Weights of a small transformer language model: 8 heads of 64, vocabulary 9517.
Each number is 128 + 24 x the weight over the matrix's rms, rounded and kept within 0 to 255. Layers, rows and columns count from 0. Numbers have three digits each.

# layer 3 MLP up, 4096x1024, rms 0.0591, rows 1062-1125, columns 352-383
099074109173115134115135173115098134105113133083152161110136117140110168122103086123132100103148
100133099101091110071151140134121157149104175132102163094125073144101089126158099119090121189089
151145112120140135167132137104134132123116113135159144122128125150171124115110138124137142103138
105150093175129124112166119129129160133129107133151134146135102130095144134161078095144109064136
147155126143119113136080115086105130108120136111138126127121124144173137146083122187124132116129
120146119150179132147097138172161120155143101120157094120112146128124113120156170157150097155110
114149127148134113139114116094124139130126080139129149172158117146154164128101084135097152179140
144128149161152150110091102139139094155153123131070090120122159166155190148134130136102090150122
199131122108185138171125134144110142108113132119124119124156113112126151170146142117070126115122
119139136113125141107132123114126130122110100153119115124133113124071157110126141096063119120093
138125137137092085106103132153154122132082105098127150143091104113123119128117126179134135132116
142097109125145095143171114144107148135127116150115069176161131132090108176161187130073128126134
151152166108126124106138186106122130114157105113112090150135146145123144144144075138129081077127
133109098136121124123140146107132093121125110124106124103133182158127170152091112140136128114132
117137106101141141098104107141114113138119135138124154145123136137139132110131132091088112117093
134088147102166083092131158138138159107126127112138111134159104148139122127131100154119168117132
110118049133158139128122140138135097144111106080119133128111144107109170147083129123159115128148
156107135100125119095138096117134106109159120116122140150143112105111150187144161122119114091136
134130134140157124124106126129133097127120104154152124115115089158122127116147133142094145138099
107129132087128118142139159182121099149167145100096122147133155136127135078147103148115111115126
091099152135119100161148155140156098138112158151101120148137153129096104191203126138100134162155
123096107151122126114125107150130163102112112163097119104140141150095118150167129144126138141130
098145130101140119118089144160147115142127095136105101133105172151174098123114112135179161140089
143170108168176126149106106087093088135120150115166121183120152085140104110157118149105135098155
137149102180129073094115132122112119101143100134146094112103144091136110139131118146139105142111
115110153111153131129128079096109177137120152100138129145128070161157137128146131145122131143122
135115094096097152141105147139153170101082147092147138150162149145123137143150142110163153102135
119106131151113151132122094130116103111113083118129112120129155161130133097191136131143137116118
130132147144158157086141120138110131126110128103144114141138093118120111104117138148133136123117
131105098155095150145144107155125122155125105096159145182172114119106176163101173113099142108121
144115066159140095126159130149156126118112144134126175129080156131140149145143152085123113140138
126148167166144081138167155097108146134127149114143154103147156169150149102125136131169130141111
119155114102154091116125108112111123127103084118103141075091126141110099106121085125149134144176
143122114129108120167123123114155104136118119134150097166164167126120134126153109107094196140123
187140063168099143130138161114140139127117115122119128132116133131142139129101116110094128122181
145137157127052126155137149127167136120116136128118162145118147107132112129113104138131119081130
108124126153147129056146133131138111118091119119156158173134133113121110125138146181182149126134
163092126141088137127112110090130129148148119114161125089125145088133124116134126154099119145154
162116110172157144111146149103112119139133108150142139159113127136181154126105099109131110113139
116135127108130104083101139138146103120147115122156112132121127113126093145131139137107178173106
122137155131123180091150114117104160095117125158187140106154109113122101102110156072125103145167
145135055136119099143121099116105089114134132099180141121118106133152128121160124140090107144139
136088083173148108144130078140174126128120114137120153143135103149093124123158108097121177128166
066139102132125104129139098117165133153118107120103150119153128132126189111115171117159152138135
159111113117139144151115107105088123146140158155111104162111153139160110144156129105137148125137
124149099136101103154135134162126139112107095137125120091134140157106089154135121135126159092156
079183139174142110158108121130119106133131115086149143141156119090171163075134082121122126125144
129089160125097076153112174111154122113168135135103160181140076125152130105137088118148134128158
102110149151108136124074111119124114168113097116154120060080108103119093124153140098159112093103
098166113132075133134137088116109136167101115115119118139110118184154126176128109115144111102165
164101140149163141198117149132131137108105127096091144121124096113131102117130128135121169138090
121138083128174142140133130137093142131167110071129128118143092146145110128134128195122105089146
156117171145129076174116118067151153146087103142113102123143096130118134136120129135180128117129
129128164124163150132190113163173135165081084145127073104156138096113126150095107139060184094124
122126162110184133129138144139109103088146138141153119149125126083142141139139114141128155137110
127118103090144154123120111124138137159148076160127155129098162127143140133152070122115125120127
146106124138147103123133121128149131141110094112159145098109147116134143134090161171140087138160
111086123129151093171155143095110147132097162125102136104135109132102127137108108125129127101100
167132115129155144118134062089151143132097098107157161104154119087083165153149123178157113148154
135129097130105161144148145144113122137116158160151154128114159114094188122148069181112110102134
107118107128125157095139141123155127146120148131096123116139114149133112168089085109099112096178
144150085118108120158130144112121127146178136100167095122087166142190150139120156161167147163166
158128131114135114090145106151144127166124153145152156125144157109182126121099126072145151101114
104134148057109117122142131157120104110135121135141176135150125093103120155123076098131107111114
# layer 3 MLP down (transposed), 4096x1024, rms 0.0571, rows 1062-1125, columns 352-383
100110117130179147097151108137135181125113107138103124119166133147146148150120115144089170136122
108121090117148133203145117116168124181126147157104136134103119142149136143134099148118136187121
110107117151118113130118113163162106166145145113150126123165118156140145114121142156121129130145
145109119140125142158132104123130099127131147135150134155096141132133157101113110119104120144135
148156176127089092115124138112136093129115124097140130150085072153154106128110134116149154142115
139132104151107084145115148145159120137125146116150144112137121154113128151110107136122124147120
120087110157147137145098089100132126107148137115122132130138143132109134116104132137091142164100
100125101153164150119142151119129096132081125104147095114097107145159172153149140154145137133130
112105148133159164106086113137145111134113112137162103136131121130143090117131140097103122120160
112141083117104132088139150171141124099169074162131132118136146117110105120140124134137129150112
097138134109112132125094130169139145151076107147068145144159147160106089131147127111150155128142
128148161083126082114106135128161129118103136125131130131112122122128103118131107131102135129102
122128103134129102116107104166073152112141107097110097107112116108120098122138092156177121142126
130134105138115119120116137099124117103120133137089129093089118116118145125104096110125112106103
139116144104106134133104114080080119141129121120143127134150146088092121108090132121101156147102
134140113128146096191105151098132114130105104158148155162118099115092130128071118132121126147135
148144097067119095114131149126133142140139130106105156131117114135122141143140155112125107163194
102120137136124151127076111136097132092115145120119096190111104165132123149125106126087133118155
133108096115079141093141127170132152096137118118169042092148108163096110112144163117109145158143
151123144146139125119145160151115116151097084140091148102132121152157111123144122098131143098140
177099141145077152150157076124141165101161144119132104157089142141103149142137129109139135117133
086123145087123106142137144106090138139118139070160123133107147105063167105128098111156152110157
150144167148144134138106131086161147165113127101115143085103124168145108105132159116104133120091
129115130112098073107128128151148137108110088184113100166137158141145094139202127074126091159165
156143129184110112127084095134119139111125134144139139135177145143125125120142102129164170099080
111127179122102149142048100103139148127105131179148096129111130128123131146159133118125157140137
135135130144085120124163116103110120129183145069114153114113142121090123167123177117169138135127
161123107098156167074148153117119155163143114131130098142106133142141110115129130131166120189139
113138095125139126132161135121133139115132072125155104130146133104134118157090130147117088133145
137119139122177138097116157103125133076144138084126097097156057143126130136105145141145159165135
119119112114149138139118118136134131160139132142116100182127116138058139160131140126128156159120
120117130150133109108130154109127131164104151129218139153138131069148140136131088085189093128147
103057155140105151100159125130092131138128058149121122134139141143095103141108102159123170125119
093138128119105111120103126094132096137134090140147151128141115113121112153131150131070141138116
136144173163150138086106098107117062124182108112164136136171124107130139113100183141142110145100
131125106131176124169130139095128101144154145137114115126145143126172157106071132150165093122112
119136139143124123127122128123121118116121090150113170106111128144084099083134115129089127094066
131113151114090075126090094164147161101138144139109091132121105134174122126159120095137154152103
133091123127130139124124139157166168112142145106176121144091153100116094089112079114115067166113
136161148107169102162113144178143153107145097109110182089121138153122121145120142129113135106114
130132153159109117147142108148134179165140148139192091097130122139159133104116141073150135133171
137087132138124094125125108099144148149131080110117115122137166106122134138133136151080151110137
081133111134160083136138133155137132168107163143109103141158135125099131108094125092152112126145
147095143097116166120085102116103169133163151125095122126131135176119115119131126120137107080170
163118095164092126147128107139064136126125121109100096144135132098157158153115115127115166131103
143118121169129143095134168126159143137176136168136133113140119084132169112126092123103118129128
101121140171126165121143143105059132105160085132159125129137112141156143142133115095168108148173
145152129085133125160131123175135142197114124143133120151127087128173122148166142125133115118158
108129108100091145100106105097154135130132152172124143156127136196147087121156114113099138130122
134121157162167099143097133117122126143147121136124118100129133165170122121111136131145106146141
152069134109141116128166176104141083071147158195123108133135132122154108116117123138108153116157
120126143089097107161107146167086180110107118113120117111108095124152149078114120095112164122149
146134121141145112148151150128131148132131159143155132116163165127125143142097121141128138114131
115130123142171133113122114118101117071153140095184141123170110128149131146100121160149124159121
150144128135157163158126079149124118101117115145112099132156130167147122125116127118170143128143
109137115155141129117123100162125115135104112171101069120105168110122140096142110116149122143138
076159170133095127119166090127109159186131096122118127072144098120147170126096134123133136142060
122165122122101139141103139155149137138142105113127142131117171098105134092067095109172112109133
127111111101122123156152099113118144107147149144128110149080149174152087158140170136124127129113
128090109152135140148146121115109142108106153136096153062106113143138140077160119133135122119144
138093134113144153148100141126113155104148144109102155147129154133090099123132118143165101121087
179110131149126126175123138096136118134192137135128122145138083133142135133140138112171119144131
112179113110158101140100150101121104127096165147133115094147111178161127108187113124101162161137
111135132158131108125134144108128131126159133155164138096131175136137127130103103148139185181130
# layer 3 MLP gate, 4096x1024, rms 0.0577, rows 1063-1126, columns 352-383
148140086073158185120108105130118143117147131131112106117099137104092146092146092116161094070134
136117135126108113117145104119119136129137129106173125131144121139141072153124127133112127132150
095112079121134155102152123102106162161104147137183104147137139133110120097113159137101099110127
145149126097086136132123145135135190114134160119121116140139093111111129117174137139088152144125
124142133155128172171136123090126105094067126141108139130136131149125133106129118125121147130144
145138129107144083065166110091128121118159158124129118136128128129140108117158140091113066115177
149125097108146120133152135138098114156154115116157054147152160127137128114139155168141112134092
148153092147099163147079144075146175155134172126123148162153123148122119126144123120140099138168
097125144139182125109166130112154133117142148129132141135153161086117096095096111123129155114153
114147145120138124131109137110108182115104151140089126121152117177114160136128125122126169117136
125119106130133120112152115138115110112118117143117141140099153110125117121147111108154150124160
204170163146113130166115116078123115139090121157126118136091107158135134155117155158105140105104
160123134104173132181128169111108093111154117155146144146114143151142122117131141116104174144083
105158139108087122116147165103108109149111157161129092136126107171132100111126107165142118150134
135147135121088172115127129129135129120108138149130079140131142145148140132090140154103106084079
069127137095100126102108119118125134117136156078121100155153121108130128098136097128154156108102
108078131149139084112139106148161133166148145137108107145173084121157133145120118113121135109073
138087128146107140088117105129117130143120104159136107113101118127123156104142103123135136142120
137099101146123118100080158124141118125104113154183110143146108115134139132103136072186119091108
128097113140146119123159119117153101088164134111130099111100135111161113154153142140130120154129
137138126140145109131103125147175157142124153137148146178148132146143107181104136145158162109155
077117159123054107111159115107101119148096162147129135115132121124134120126142086150129124148130
121123142174107142130114150173114135094165144147106137095102104125116106117141156109123150144125
168109142157130165172086133177125139176113101123108172145126116098135130145141054143146122106095
129164106176120115098128133138104102103133106146102117111119126128143089186123126135108104088119
120084141156168100144165098154115144156124112146137106124157131116160133152125079131184134159115
133103145086112152143179135124124103180154156099106150089085096134120126135134095121187104132157
116166137094107126126148146117151130111151106120137154157105115138115132133122136161128132098137
147134163178163119165118158160117146110109142124104117142157115141128120117113153138145111141117
133115129117146146090133106130071121092154089123103094125122112141150165129154159127160110123115
148173086138151136151079150089113144145149152143141126169164130116124104148120098145130131157141
100139153130102131099117131123119115138091072138149146117108131113137115092158095123108112131139
160161184142140113140106116123099144149159100126139142087118112139162122184092089144110160172129
159119126152129098129190096147141138117110101122121137143149120127132111125099152149126126128136
116105090121140159109092135138142122173121131179167085088182082125155077126094134090120118153105
134150106128127141093093080148136119128121120098111113126128111123152105141108094093144109121213
118141117108128118070136178173115131143147106125116148123176146131115142127139146098156103143133
086077147137130147121155110103096118121111125128143151099118122123104117127148139152118101120122
123135122107100157115144159105131108130161111099116165125100169157119097125128094106095138159142
098134064099108128149131122188150157098114097155107106114129153176152134123170118132119141151174
117065132139091115145131149122130101155136133151144123164127119143168174159103098112108098076124
157127127135150109118147181128154145131121134083143129134106120094131142109097139155091168134140
127138136166113117143108162082143101124134149179139118121091119109152135119107154154129166152125
154141107118141152099093124103139105107182135132084126169113104133117120131106170131145116086168
131125114106125155144080157126129123127213126167118101138099118136108080136157128110082091124160
172126126097143150119099129174175146120124134123124114081140128087124163145121122103117142164117
168126142138127129168104139115097131117129110102129103096123157164123131148116132161146141133109
146129133143160133123152113106130129108123092137122166143128147098112124081144101139127119159138
107117159122136126153139159112156165124154136117132120155146157171130099137116116132119170155090
197139103135158125136116140117123069162123090139141122106139159119167147130089142109135136179093
107144153146127179148118106099121096091142131114098131127108120140070096183153083122141145152100
108128088095147142163109120174125150099105090095117144094116145142140115092075106067157137140096
163157128136105150089075151099161108137148157118126120135138129158098118114151117152120134124143
118098119081130169121115108130115147105126139111135149149145125136138111140148151092101068159118
088139120158106139130141116137106122187121109119124139132074156149178122147131109100129132144147
141104139142107118150085130128162102118102114129113119128105105132125116140129142159167101122151
089078127145137140143165124128174179146116155134108155150129144133137128122093107135123148104110
146120119107105149101125160121123139147130069179155163136145112111172124151144145138149159113104
125184125150133124138130099144100091162142109144130094136129129139118123117128153130125164151125
153134134120163113123176126102100092176090099160130147094109134154148143138141101130147167093177
101164105116077105102146066141187113088131145134142088143144103118130156122127172131158186108137
141149070111138106158123185072088129137151169154136119135139153124137104113111155129132074168101
085134134129132132111160151129130097115082100121093110097079143135153125147102111155091109105149
147126112111144164138126127159129093174125143162146119164112154153114117100135154105098110100172